config = dict(
    head_dim=64,
    hidden_act='gelu',
    norm_eps=1e-06,
    attn_scale=0.125,
    init_std_qkv=0.0428,
    beta1=0.95,
    warmup_steps=207,
    final_lr_fraction=0.03,
    max_seq_len=1024,
    doc_mask=True,
    train_tokens=751000000,
)
Each number is 128 + 24 x the weight over its row's rms, rounded and kept within 0 to 255. Layers, rows and columns count from 0. Numbers have three digits each. The size before them is the row's rms in percent of the matrix's.

# up: layer 2 MLP up, 1280x320, rms 0.066, rows 297-396, columns 128-191
# down: layer 2 MLP down (transposed), 1280x320, rms 0.0377, rows 297-396, columns 128-191
up297 105:142098140121127146102126151142128218099137141089121131161096163081121180121105117125132106119095120149119149095131130141120140169121137081144116109157132182114165103116153141154142141130165153
down297 097:097127143136191126120087141119148112136147138128096145127123100175143149138094151105173112091113143109127100132115129086142126131109146138141138148127109158155128168151112125083153196083112155
up298 090:124111157147133123129144097120064180112159111152147115098144151126160122140132144114138104092109109108118127144147120131159086154114166114129159140137144150119132111145134128129142132152124136
down298 106:127115147107125163094127162114131077133100172108110120147133098107134112183116075146128119152146103121128148105138147085129155108132096141105112116118161142125152167097092153123056137117138123
up299 106:122118137125135152121166111132128126138144146123132121131142117115156121152091175076096079154123151115130168102164142110119117106113147117118126135140141152114107160111126117137130130162166130
down299 091:157146108115132121142130179137101124100124164112136118110104120074167123150133140091184068118145171151074155106145114111110140146135113122140089126137122126126090131136125120070155152140166102
up300 108:123115100081150124143110183117107162121147193153117110069101171122114119168081121154119099126078142108083120132147131156112110116131152103157100086161110121137184109092196107189179146113141105
down300 117:134117135129145136138132127131133133138118126101098155136156098162103096132103105138159108099127134100143119138137117136127114130115151169133092095112142135136164057075135142104113107135108153
up301 110:129107186177102130135135136110093113095120091053154119113162121123134093110144145128100132120143127106110116117126143140132152147121118099132114139147151174120154124086130181131138120126142114
down301 100:093137098113109134114125135121154147121134112150150095141159153151104161078132088108152115145166111115122159143127110129111127111118137135123134103119168097085120115113127123063140114124097124
up302 112:196088144147102153167148098130133115108176118113103110149121110117099102152131172089115103122105161098120103123103149111125118138114145130149106143139154122148124138115143128117129163117130120
down302 112:110133132128106154165143136118161093141148120144151097134155122151135119122121116092114166151151149129091149114161141165118113102108135109126114104128123133118098130095147117120004133101064135
up303 099:173097128130113143146151159129126103150171151105097094100104152132086150126071150142162120165121135078135118117086142153138145134111152140149118125149127148127173092160106132137133174132131122
down303 082:126163068136154161116128155128094151095117124125150123156157102137123104117178115125112118072124145132074149124120112082114137149159117104131141151103146143058153172109120119134064105098117116
up304 105:166101138108127139114125113121147142128165091122133139142129182114112132178118174109092087088119121118131158107148100123087134132146163083137143085149088137159098117134099123141155157114142180
down304 102:111122134114119079134161137120154119126150151152150108136100126155138115115100118191158170111138128157165139144093149084105148157122101150123176102111115128167109141095148149125160119164126144
up305 102:153099139068123145169154118122161108126180136080093109105115071121086104116089125151116163127095163088080121127146100118103071149122121126184157128151104130143124131115163138139124120128132127
down305 096:172067111081121107169133119136141083096193105106131124102129129167111122154127090131111141144120133141100135140108098135170109141138147108166118131126122154125117096121144145114130137123146138
up306 111:140091117174100130119140169132144164156165146142140146094120133100136112118087120144141098117110197125128118131127124147146099147101141119144165104139154099170119101116192119181132137136086128
down306 113:116148110118123134189112106134104141136146120137122114125140187133182122068102145105177117079086158127200138141114102167150153122120124140125143125126142067125083148158119143137120146124104134
up307 090:093136123143159168165125155142055142136125123090129156115183102143142117139107116144133139129090160144154113146145163191141124162166125132102146167136118173082135111131136129111120133128104126
down307 091:120115099135091083100105113096190127100156155147141093150137189120124140140157128115116096133151094075111135107122110117138166093101138156144125096132123135127128158117124108139087147136143123
up308 096:123113094163106088108153111109159146127119157103105112130130141133130177089113153171171113126137123119140092143130136146128165156116132172117112137100118152116174107140121099163121122103127119
down308 091:141149112103112171122133134159135079147143101109142125113082149094125062180119146117070148079116143185132129098153131144122089105130107115106157095097100091139108165084133149083092129150108110
up309 116:142145157136162107130132133111127125115131107133173085101109203128132103129110146184090116076154145154143114108141155076154131162138122153090132137127150134155160147155139116153095177114096106
down309 113:085118121118102174145153176141113121106139111117127127122172105098146120116082134115082111106106146142138113148102154174138132132156122106113129130107104166114132133098164177145178149107099135
up310 110:106139141105153125132105121115115129117116143142141116090139141062124108160113115096149084142104177128114130129154126121117115183117141142121149086114098122177157122123157109150136142111125116
down310 110:080111164097175143143117096116121078119123167110130122104150128057144117163142103157171082136100155155084129157121121100106083121163145140144117099097164148156147137127143133146102132116145108
up311 110:112125146168141126120094142121090181133157128104122142150135127142132109122099140083109088117104157126137105100105154140167092110131177089133117130133142163099125103106156138149148105103106150
down311 119:135159099140115083132162158107094125099117120122144169161109168132140111115094143082146129118111143122182118103151101141130116095115111151124148136149138099121121158165127122170061115150088141
up312 105:140108121130128110110109111150124125119140099115161094156090143133139149162111139133122095100154160147079084129137143156176121136134138161102137089108126138152106154132134119139109122150139178
down312 090:130176099138153139108162102130132150133120126140150121119092121174130101146124134153148103117142158158113112154147174094139101158118130131112136106112073138079089106143093075100127102134086095
up313 095:160099112138088090123131150128136105149164110125118146100081160143213128156104103118125082144137148085150154125154118126116082154120126144129115133131124158128109114115134133135170119135167105
down313 095:125150175142203128128136107134084164086090172113119116136156139074121090153140122140136152107101101170067082119094133140145149140140131125129160141115137128104145122129132088140008125120103118
up314 116:141134141104095161131153158121126161124162130108093122102106125154125105130133166109113144097178159130122108144121150144125135150108110142142122104139126160130156155087179097151114129100124121
down314 113:161136077149116100129136132136139108112093151124125083123126140056097139131125115134142118097110145126082166130092132113124118148113111133118158151096162100112132133123126115106078131134129135
up315 099:149138121146155124132104163075108156176158107154096078138114163125112133167133170150129090121156154105096091125153142109130131116134109096132126107136126145157121127133142126161124129132149147
down315 112:118122120121101106146151142117176084133109113139127133122127130139176090093107126166128127139113099145168130087159116126109110123164144132135103132138109108148136113116137130108070135125101127
up316 101:139152142167140131133108104114134153122102140063143149108112131145116109194079130122136118110124150160167096132118124181132130129162126088112138130141147181105120125121154087145131104138147084
down316 092:112131137111175163144096171111171113144161183158117136148148119165157115131139102128135131115085136110067119112125102124175122114158172133121118134124159107130117147113095153147122129126141153
up317 086:122139168100147161138143167124108157116131134136122112111104151081163099180126117123099134097141150092107105118174129116152106113134146096113082113161163145154115094125144142140087148132087099
down317 095:141108155098145159140144148093104119138138140126149126133136142099174106143098143115108141096149143131073106103169143120118113161152167126132111116140118145145103101129137124131000137086126115
up318 102:114133130108182166134096143112142142137138130160154137145120146123175100100105085138102109102163162137124058131162142133137147129160163121121143135112113138102092100069140144143140143133142099
down318 095:109122134142112117111156132135118112081137120096116124159151078144101139155137143132096131131129102140142113128124114144144114129106075074113092126165157081155164131151111120106181097134108126
up319 091:127112130135136116084144104145115147148136115139146160163199105127128162121089144144147128116160175142126113127152131140123146130165112097085120125088142143123138177088139127138120124121123133
down319 098:131159145129136102144122131107128126120122153125099109131096170132108114190123091132108109113111121146135117154136154160149152155111163172182139128107109121111118093158136127108066171145126125
up320 100:096133122130116125141131124052122128123177120074150102106153120105146131166127120128062137117118132128119061080139143170119151157134096139114140099161128140134153116115150134108066171126137136
down320 100:130158160083144155129128130145110168142086165163106132133151150180112178089080150152186109156090142131134169207138112109139114101112158130147108175105127127157120146132086098128142133165122117
up321 094:125146164153136096131167124141158149170133121131135138131132103138104105128098116146085164138118127144088074115147125153093168153111102190133121116110119109127130184156147085107134111071105110
down321 098:128109097106097157137085140133087067080179135101157138153161116119128166116155130146132137126135107100151158128123135120162111124109159088118155151138130132070109096092123139137136160163115181
up322 087:119143147122138127096139117123049102167123147122106153098150163095144100145102139128112176172125119071085105113125145100109120124146123113127139143100160153141095130107152104153152155152161112
down322 098:097117158132138099147152141118151099117128113085143124139147109112132101152125150112129126097115091167141126121130115158121127142084102168153116117150099131109137147130154123124039089168120152
up323 100:121152130173139129160130131102137182129103128121097096132115136100116058101123140126103107139126135137156097100158122101093137085097138162137139127121143103109105157114082150169119178147126131
down323 081:126123133088088147135088115103120145140154104119150143144112147140096114146158126103159111139090134098121167153117067114130126136116137112142135133097110131126170136136127129156160121155144156
up324 091:100106169106143145106144109130099131117132119125121105111117169086091065216130114135078161151122142092093152101153133132095120097119164112134096136144122157147145149125139128188122115109176110
down324 100:114121136146154163113142139125141134158101121104136168161145143140098126177167139142131110135076121134137120127095145117103114128125086114132138142092105134138085113144126152143102154087151115
up325 106:156090159109168134095141137166142137151168107113150168077112151148126127123085147146123097110129133117109163120152120172115116152101124086146072122092106154098153115104097123141121153105124123
down325 100:112113149109123127144120152115173077128121117103122151114110088181123141103114107115151148123140095127139137141163120146088167141169135141160127089103124121133115068095129137111078127147098119
up326 103:153130182137103154114133136148103149151170169149130142111141159103121141146070141108125121125120157077123112108142166126093122160177171051136146151154086148126124136106168116132136131115152142
down326 123:118126141176131116152145118100181128162134161105127112102137138127137142152124054114130122121132144135073158127135137146133150095107035162144087132130141150132133146149097133148209134142108133
up327 103:137138114158116158105109176114145139167133110155137120065100132111128105121065116121161135132099128109140134118094156125117122130135161088148122136173107144122151124126102145111156120123157168
down327 106:146117157091120109105141112124128116134086105125183128134130080135096112152132125111092139143119184116123151136136118132108158096148151118110059186125170110126151139097135129152181134171098121
up328 106:142077128109080174163108151089133115144149129177143124111103110098134092150118170104105130125131173106108168139148178180113157120150154099095122165123113132148110128117161134139151132179126108
down328 096:144094131060148104170070136138121104091136143144118114093169144119120101109120089150132135129110149121086108135123151162142125137105181130145085121111159119095124155136119126111126130104133111
up329 103:136131104150097176118127153127121104130137117101137149141110135063128088139143130131119121124131124096097091094163169144166092128154149110142114128131155101126142131084166148113076150100134122
down329 102:129140111142130112170128167113130149147153095123121112134137136114196096105135153134151108122087139125102091115110164117118123133144129085147120098132135131156117106106126136102042120113108103
up330 097:175147140110162123114160177128141152119122126117152096131103137150155126120096106126143132071177169133133090133137130118125135105157173107101118086146114160144129152103114125105123119143145127
down330 097:138102094140131128114094107141107149152134155127134196131148123108134128150154188156074152191104111139100155151139146132106142153162119143141118146134121147140135080136145116154072113116093129
up331 110:160136126145139192107129122098126152149134114092139119163145129117145129126115127116099152146193144109120095114131148109128127172151107129189151067156133164115110100111138154142088120108099110
down331 113:160132135178125093122097099147088143139120131125121103093132171148133146124096085184091140155153111141096122144089128112109156141135085135110174148089132124123142124141149126125069137105137129
up332 103:113119115170136119125150132070110111116146126089153076122169136119113132164140111109127102124113126072162110090121136127125102123130130116160089080179109147161092089104122131075115164130102123
down332 113:136154120156136161150152102189108131148138128137127161116123158144146138159060161104123129138112193164099130125142167113117112141107090129125132148111189136121172140134149171192064116096156111
up333 101:112132152160122092134121149135141114161139141081080131100130126129127134175097130127147127112133124090141107077160126144107154147132135151092079096149102121105172097144140143162061140113155105
down333 103:148137096135157149143143144134114144129110114159084126129123122127125151057124153156119081140151146127122147164105127099135079093136098063171132137091186123135066155124093162117169130125131140
up334 083:106139108102139122130172152132124127178158111126152099102113113139143090153112109130124093129157169107055085130200175134166091130130120070141104098138173142149151130134106126160099145142152145
down334 101:147137147122145126119137150115123131156139112136136110109106141103147102164109126133132099100168148112050103109179153147131113140158146111138130140135119134131142125112147146173000131115131127
up335 104:103145157107112160148114155118098110103155166144173162102155137119114122146126130137113153110147130117106136157096146101140118149190142122130141149142149166138114144105105078173071095094124114
down335 116:100137162113110162143161175076086124117161100124142135136152152142169139137126114087127140114125125123103133129125097105162132134162138131120145122139128114138091153099109142148024102141107135
up336 105:134144160150158163113128163084109129132162099139166126132119109134119125140176142080139159131136104072117110116156147167151114112096150120143109119154124151104122102136145123130135125132148148
down336 085:155137119132134124106138126127098162149102102060130172145128188127148130137140128097138125094121099118102112148131110150164137162129109144131125157118154099111122115107139137139055154166122097
up337 122:140137198146131096091150154114113142132129115137109125132121146102122154145132139139133133150101126106139101082125169123124146181115132117101096136186134133108149112105102123151117102129155096
down337 125:137138108146095140105110154131125103148112161098090151116197127145119124142117119109125098129129104130138112120131152127134113167126115133107140135127125130129138122112103126115141116114116142
up338 092:134117104158138154145100117141114126152145136144109132151100152111131116176116141177139104104149159146122137060160155099105134125092104102112096121196151136148143161097124100154117127159147121
down338 113:085097179144118115151094160148176145095110184108135148131140148120127100123121124129105115131141104119063126144150109119153109102163092118152134156122103117157138121117117093099174115129115145
up339 087:128118105117136171137159083108116139149156113172114120120092119096112107175123140168142149147108176139080128163138168106160107106108130106080152128137112119104167156176141137133101120169081131
down339 096:112101141113158108117158126115155167115136108143141136119160111133113112086148109102127173121142075136107111108164109127094148111146191167167114135112141130109122071181143182140141066092149171
up340 108:116139097084154156142094175095120149133111128111129139136137119076114104150119129126104117109118152128146100144163136102142158148128096130158130137167116130149151137091125149143128111090100138
down340 093:123102102140121130134125129105103121180162128129056166166126125112090117148127121122117127100139112111141110106118169142142115146112124114090148092123114109155125163136108155107099168113126164
up341 110:142103130109135123142137097153167174140164143120126173149167132104134162149119111129104150122138167152086129136114136157142116144121116088100130131142110163101174124105156163159091102105100122
down341 107:139137127124115103133165091125099146108126137128130146098120121166119149139099143167107120120128183145068137119095154145090089143128126134102130143100122149103066105132144151136079127122104119
up342 097:132160163163130125153111168082101093125124114089145153125115150092153132102157148128136124115124144132119102109158118127116131138124131121103087132147130124136167144138129090156116112136139119
down342 103:152139122119099111116106118102153107132081107146133133185133125094157107073136159142100118133103145094166091141100093123113160113164162127111104120116126113162115133143118120042103111059137088
up343 102:140077129091134190111124115107110122165106111128113142155169093086153136178125136110098165169138139093096135119176145141140080152162120104177138144084111128147145154143066112130104098113123075
down343 117:130134126089127124131143133136136103115117133133127114155143081150147128171144103139143161108158129102115093109176098155168116148145130125111150146146103124124133102146151149082012129117116093
up344 073:150117148142136150125169142096093149157134139117117122114120159133129140155122122118100091116138158133070090106212174137139092118132158095101101077139151125164137114117110097157081141154135131
down344 102:150138159137155133130155162109135142148155135126164125126112134121158137145096159126129106114142154130054099122176178149127111119142136088101114117132135154142131112126153111146000134126114123
up345 092:141109166144134096102161119131096117121130103103123114133166167130113148082096110138123151175107125108095140119157156076118140144123128115114106116127135138146121109134133102132123154146140092
down345 099:161139082124131165154097153104124139158135149136114117133137103129141141167151129119103123100159160145157130123120111145144129106106121155110167119095133146110100159091117146125053117098121163
up346 087:148087155102120177157118126135136107145136152115155112095146094077162130129119122114158165061184137095127134160151160090118104162140168141121078126083111137099191129098127122120129154108122121
down346 085:122116100110115109112118135113107150128153114124102075126127142136129154141168159132133093158066121159170104139106105120161153097125087119147178135134131117144081111126145139151127094167105127
up347 096:118144123101167099097167109083140177142138174141122124117097132110114099134142169107106117166140145129094119105181155127131090131138156146140131083104114141147182139154145162115077109121143107
down347 118:143141163131164088147146104160084131153136138137133132109114110150103097197123138152145170140151124143068134120169160171111104107120131132097147141138133145119133152143120112125040145167119131
up348 098:140143138145133157085111178143097151174172137152128137148145157112122130139115130135114100096171155118141118103147148160124137155142134111146085154162100141131124126103106151120141143122179157
down348 097:149107145144098113136145137083121114131152126107157101137104090137145138127090142107103126136140100117146112125138060126144149108148094152131120086144112153122088149145076101118078098134154066
up349 098:125119117095143154128141102141146159148108109123167115131115151098080158143120160126106120140129183114106142092144123140128130151124138153122123151141116124118131122122117088116119120169079101
down349 096:096145137133109126156129145134094145133134098124137152121144118150140117094082105158114131100129124119125119131149134121105147114099168089160108100102092119134112101109135119120089141105155117
up350 096:121127139168102124152131097125097151111134123114148141106165133116129152124128158148102122120127174094128136096170131103127111145121123102111159135132157144122163131082110126117131176141131131
down350 085:112120100097127149109099136173133151151146117106138100144129133144134091141113103155120109114104130133138128160109134146126147105147123118192140108155087115103105137145146197146075114143159171
up351 110:154173126088114150125125157150088163169103138122090097124109154090131169168101129145101110114107168126111139085172146115103089134120169109129141116151119141140154139136165147134157152162117134
down351 123:121100119095113139125122130133121143128114172111136104130117091134092121170105123157144136138112129107171129141125096107105113097151098123103111144161139131170179140191124167128157114111131157
up352 094:138116114107117171127100132121111134138172164113131158101138154139115124105119091151104099135113125116119120101142133143116155175087129103140159130083098136087141095106086131148143155107139115
down352 105:122129142145096102123192113121140096117073098148122080143123095151179114166131201147125128079174141128107117124078124138120105096164121109147154112133141118153126142130137116104086118154083131
up353 104:106162089133147173152134150144135177133150137095145114097135117133130137124099099142145094098142116129106087115102164133147092095170156084194154115111136107116100094119137117169100124099094136
down353 118:103127073202114179115129124126103138102120142122168172137158114135150150133130157083091108105104143152091148169138146096134108119147115139129119106145120159132117091124093141129059113143111141
up354 091:102135114182154099104121121168102166119137116152178152141160135141111138144109138135110130104153137133161110103128109120110117133094148134136117129159098160116103134120125074122102113107133069
down354 077:134137170113114152157113135139135140128157141123157128151129092154187173076132142074153155105138112096077129114109124093156145090160103136093155092125092113131170133145116118115029123156144101
up355 092:168134137119169093144113120082126114119135139150150143135110145171131190164127111095138120159173130134129136133120168166107136118138138107148179149115150113109133147131105101156141117126108131
down355 081:096117085192125173118147133151111154143138129118098145159113134076133087062111154145144112116080137122164105147099125116131114103086110158137092128128105195160149124132157138131083169180123142
up356 129:150115152149169114135112105111136161136169124072183177122174139088106129148113149118096122153142176120128136094149131133152154140123115102161137119117098194071150131125126154139095123116143118
down356 130:072113141143149116121097142165130135141144124109130120113173153131149115040153136105096121113171125140186119079147079134150150114146125117134119106121139140127122129134129142110206116115154157
up357 100:112090183142129161105118072108136133148135141120122143150107102087150105134126139129108099152094131123100132095172140139115076140114107147151129111107112130148169162109109126124133168147115105
down357 111:121181117118120173130124194145114154137154145121145140097133098152092115180124107123149137109152151135155101145137107144152127118109101132128140141132107142136108098146119117137136114135132169
up358 108:135109176140127168110115154108091147124137154130120163100079200108099132171106141125130079146115165110143140118141134101151101163137174110111096163147110130100131135139140121143122097126158155
down358 102:125142110058132130102182110099058107124126135169093094111089144145139136170112151131167107149121148134143153128106149088111137131120157145111096114107137123128148119150125072161175067125147143
up359 103:155109131125146141118157125121129145163145135129111120127111111060110117182122122089107122122130139110091111128127111127133098157144104120100149117171132146137138142122112135153103119111145116
down359 106:128117127100134137129164160130138127146125134136150133112113140081166097159086139096088128155122103123075138134137133166132124169177130141131140132152124154137105114120132114126020109064146115
up360 097:140122125140164124115139096104146112132123145074138127093117156113117126180141161147112152133154117145089139157140200150105110083097114105110186134107139120099129159147144107157096176098143124
down360 098:104116100159110127123099133147129094153187113109169169151107145110117139124151115151173156125137103121147119124143192148152133122139153114137133137143096149107083105125135078094117143118148150
up361 100:130148146147166123124131110090151111127176128131162158107159140141158151106092126163109085152191107144137083090161109139113128142155124118116103120132130138119116144129114166119142082119147118
down361 086:085096166146176143110152153119072124142115122126085139192141132108089122094143094158124154074098132138147105115139095110181137135119158137182116104157159132142150111127109133153085177160109166
up362 099:137144141117114133141139145116132125164159100146133122103063148123111109142095115116133122097189157114078118102178156139167114165158146124147109099157136127112074127109113128130094160147148116
down362 109:136108150088128141134164137119134105135148107110118131124118120114133118149085133110143123116160150150111104155137175154124123164137125089153113148135129128111088148102075123150019127154131114
up363 090:136123147155103090150140141136120110094135122138116094098139132110121098129106122133171101142139170149100105099160130106146144149097167138089101109117103124116159123138173126131146117138088142
down363 093:090118113149151186150094106134144153131141126104145192134141121161136149150146118123102101100106076177141143129109122095131092117160109074102142135133149108124067106114100116149028143144135122
up364 110:169129169110141129120134184114115125128141131099142135137103131133144114128085137124138118115115159143108109091159163108110127141138147075154138093128103155133143106111201103164115145148127154
down364 119:112138161129142124113112178151140128175098155090149114114096097162119106096092141116112115155119100101102100103119133146101168129084134109152138113151106131143137088083139125146126182134140147
up365 094:116181118116156127121130158132081137159136123134130066087068143158163140124127120110086087072143149131126133149155121127121123149136161118109109115132124146139120156127171147105140149100168148
down365 082:125096153107081159141130114170138101145130084123115131129099116069137157119132139117135158162118081115136126118105151118094134111127172144168132082173139088159110133171133126146106121115114142
up366 081:110132140178099114096140124111099127091169130150115153141105112121167191130116106150163138168125149125102088134166105111154123100099100094118134134139151113131139103073174091159100146144126090
down366 099:138129131110169110148160121116154160129138096113151163108129135143116076136141124138116112114124126130143151123065150162086154142139164166130158112136108130155115136146047177108145087113119138
up367 097:146097171143143090086108180145132172132105160078138115129157133105160150115126124150127145086115163162128099085139124092098167134126152111129123112127146100106151125146125083143135151106081126
down367 100:083122157114161145183122117098091069101157107161123148159134142151107125111137105127143121146121130118146099148139111143149125160122127145135161095153132129127116119123112123123167108146134117
up368 106:152124115141120134150136121121139129106170154115141106133124139091105130127089129154133089126117141117132142094111115112147130169131169151179134149163157143088151088138119145132116161122128141
down368 099:109130176154126143147096115108135101080127128106150121129131111153154153112113168149137121126105100117138165150106096112141121111131170130183148152161148153127111150127150156125074143127129103
up369 097:150098127138142147148118129144159165094132151116136070068146139104129177148092123084103116096148154089125147148125135140087112130136140135151156122141098122147120084130122091161135146107115149
down369 091:089127081126092112099115117131107097118155114131143183127106125117132117139158117135106154112107122138104093123161126132146119130136136131113101156164154134163127149105136182128067135169168115
up370 107:118113133142107144153117153085144133166092094121089164120125134078135102161102090062080137122141147143103120130139157104144098132130148103105120090138177152118154116124166098157119151122120089
down370 116:123095106132104157098156156109143081125093127086112143140159133124174084136102093141151125150139108115133160134106110133091121112123151159111108120123133129148099090092135126151106129112113107
up371 104:134116111145153131122131120125116144111131129139114107107141108086099132135080147128125119092092146081126134115063139112141136218129154129143105084133130141119118125098122105111126115085136149
down371 107:085163127141117150113131138118136155167145105133134183129162137129168111117154105132105157094185124164082132173140147149107089073141107113116119133111151129133165133136128126097047164101155147
up372 099:090110166102144138102143146120104098129171128108153143124148134101111113129128189131086108173163122148111143151109163145159096143136112121171129143117124162104128120146142092130139096133123104
down372 093:115173117116139133103109122152100098156153128110136149132136154112117159104123139151092105144106149145137170175121135146165101131101127113172121130123151100128156123134135139160087114137163094
up373 089:115186146127154136129155090093166129142112140146099161170099141119093097149103120136154093105124148152103136147128150144066121126095170071125107140101116126130123155150116104122106133114166098
down373 109:097119156140114104167133132141196134123141121133094106170107120138159137079164082123115147124101113140131120138098121148144141118145136129147120115120158118097169113105169155130185127114117135
up374 103:125122147158158120108167149102156135106146113159137100103136177149081132159076152083114109090108156139124112075116142118130125108124152144112113104126147136164148140091136126135105122141116151
down374 111:152116111151138072111112108159067100118150129133120136155150119208118150113115131154121153121136118151157129154128111098135116169127148146126108149131186117091130186183117117145103077132124129
up375 077:147116140151129118121156158114125130151139121131091096107070129109100138158122158125103115113169156112101104130129175108120095108122164116100126104173106187101133089122166133147085172109088105
down375 104:152136149112138110123134154108119139147159137115142104106094143113126126119102171132121097121138155132077099134179189148123110147104149080141124118136126144127114107119163127147000144113107118
up376 103:121118143121155145095174171131116132110116125131148050129153148127136146127107119100118086131116108132137165144127133153139114140124149092077108134121151147146096138123136131146142158146143131
down376 099:123128121108138148136126111185104139129163113129099148144107118116060107127149117124125127123180133115120086092154120123114129133103099117133117168130091119131152172106144119110080117130115118
up377 099:117135159113188116106149211150149164115135135157131139112131122120132136100145118128118141087137146158103140130133123171141146144163151121152100105089100136148135170134132106146113113098106126
down377 101:146085110129080139115109121136113106120188139108126125148138124112134115104149117141145126147122112114159100120174103151102117132102107107131165104138141072101131085127140128133091116105164154
up378 096:135107117153120136094108132099109096104102143135133106140141157063162140124110143120089102090122112115120119100132136134112108129125092106137114144176133133158144141155156159137128104147117119
down378 107:132127102151118114152149140150124115103103100138138122111115147145132107151156118163172140153119123121139125110108105132127100103112153138127125150155127131092095148114160100091181148112111135
up379 114:176132112139169128100106133173117170179127165088123106097109126086110158110092145167152141121101146126088135098158105137075145107108133101131126104130135153115160106077097119169090106102155145
down379 116:114132151163144108149111144107118100131155185098108154129145107079120129098164142161145109173135115103097111143143105141148124107110149148124100141171152162149138096111105173108075137168145098
up380 083:129112164121164109100124133113117187134138125093138118128146125125108124112092186159093109112121162116101141110134147140168121119095145123140151108125148138147129100110143117152121147118122143
down380 094:138129132116155126123146157107126160142164144108153111143136153122143131129074136122129108087139169123084092131154172151129116154123141107119114125127125140140120124129174121151000122122109136
up381 086:110149151106142110166137151168145143146140134167110129121076164134128087177127154125131104123084131091105107096173131111134129146098092126127064076129136157145113164129160124114109149124117115
down381 104:151106140127108139125107105120113075099134113094102122145160111101097130077150120144154162149152143164135112117089102141128151126158116140135177182120143093063129102109149115089153101139130129
up382 095:126127143109163139122125137148153144122164169123146066067133132098164116147113132120126118142139123148139125134131133145131131138152157114114120154152114142123134130134129129154096153101152170
down382 081:126153120164100134100123136134121121146140138131103135139102107141130109115129141155122165129101126126131123144120143149087146148106114139147092118110110105117130096094151067136064166136142139
up383 093:130131121145129107155138165117131176157159159205107144113107126110135162166118116136099123098103128121137145068181131127127126102063110106124122125175140149135122124101131159196132174143150124
down383 110:130138161102121134135115095121122125114141113091152112128131143138151128117141120100152119144168133131078100142140173130101142107187118180089098130092111143108161115135143112124120098108113131
up384 111:163154131107144154133104122116112168146122157095125126130171159136162094106116108164138100105188148117114122119147119167116116141135097104132141086118128114155141074115146174179118135099135148
down384 098:128114117127179128153114161145124098150108119124138128174128144108118145101099136120106109156148134134156158121186136092136170139174148142152107118115113152124128133157111139129103145098127101
up385 106:094108115130154108117127184082144143158139120124072139159105155133124141168095130116121129132170143092123094131117131150081096128120123101160085094095104109138113114138099104177117131122132106
down385 090:107129103115108104132121170117147122088134113131104180189122160139087106142134167132132129134147101106175092110082131113121119107120108119176108180078154151164130135131082112141091172089149159
up386 103:140106158107121150115127164135111127149124123129094110118114157137129140123075152150105141154135184140118137086142182156168125161120164072127123102100114096191118129101101118127145108150125130
down386 106:118123163185107166121145181092150122070112134078140113111131132097159133073127150093125131104157146150134108085124147132157086129152118098145094146076124093123166127100115128105110148125115112
up387 108:147133165124122100105127108083141164167109160139108094102091124104150103126115161098161125144142176108135151137104141135145110117139134126142129095129128151117143115139116113116112155142157111
down387 088:153182095149101104094134145129156156115105139097090101123143128127131127135178120103161108127148135130162138147098127128170097146170123133139127133123151141133130110128135130081131139112175101
up388 085:148112148135139135131150102109118134109166105131108151119128117119127095153147133104118141133173142113066150110156170137149114116113123143106137086123140120149125103135129124127097157148140121
down388 099:173130153157107140130133135162139136110108110132130131144148120132135099080175113116131135131145129106149137133111157129138116083133136141115164147142119144116125123133122129099156105111141128
up389 098:147110153164100130083095159146120146152170179096108165112123117150147137150100124126115101158081146116117135133109155142130142170131134125171084081131160111113124125101133105133131093106097108
down389 087:136168112143115099162130092131096108111122133121107127133122109160109128111123132139140157107158129148141082104137088143137123113086118109135180187137120160118135117142154142114114120160149157
up390 086:105138141153166121138176143132108100132123132125120147134143119152116102129115174115125115113128150154102119125118122125098087138145140104123090146162077160127132090102167199106127124150098142
down390 081:135161154148140127115088132124129134137148126126096093194104128123141152185095099161135144142112106136159123148167122111151135124110091113136157116140156101139149133147125099131113141097135082
up391 103:116151161133154120157151160113152161114124142132146183133133092114160107115087130157112120111142108114150080149119145122123092141132166132141161115097131123152122121150118127122091132139171099
down391 100:125126114136130093142115132112091092145152131123161133118115142164123166130163156130150105154129158120143165123132136147149122128123109143103105119106122153124125166157138122148120109106116165
up392 086:124105130121122104144131182104139133110128137116132105110106123134137174118149142108141141098127120136108104138143135116111117099126106106100133095094137152138157152094152172153156124129106141
down392 089:138156124160119128079146120163116128145185131134154138138146132135113126161123132118120127147149172139160162115156115126118136114131144135107102132139122135141130115139107114100056133074119149
up393 096:119136156171127148122142115096048161169109119153094139122105099095112130147133171110150149131107153088149163124095148120141084164135151091094135134108109144087141162140101154150129125141107131
down393 092:142084146133120164142146082129138169124126185093177125120119109161128146118135077155097110137097140147113140170130112082121143081093144154123148133147097124136139092162105166107116131138118174
up394 094:139119129118119132157120118127116081112131116120076132121100105136145136131117123107143091112086108101130139117150156105163105114120117103124135121181114135095114063148164133106141135125122137
down394 095:098160129158126115112172124088134159140120105137114116130141094118140152173147123143120165126165125126131142145186129154084106136170153112117125127095136148170161140087102143147083151123136131
up395 096:167131118113127165116097103082116112163145129093163130145110085135117146142133091145070128162146140103148130134117160139121116181105105160094119146118081145142157124108096111162112152143111154
down395 085:153116137139154124133160082098168150134095086102135135118169129121141169128138159086129121100125128124094106145114129185112148155110123157091134112170119087158095114125131153135066130126075165
up396 108:102124166116129154112131206112069098127164080120176122133143153141152077119106127100055129129180121139126095117138119130137121130157119114117149144092116114175148112119130136115117159135102137
down396 093:112107148137138125075139151121151142132110167107182146120127146135151164091123137106145173124133099098119115141122049115127093157122109154134084163153103140129112122173149135081087125122132144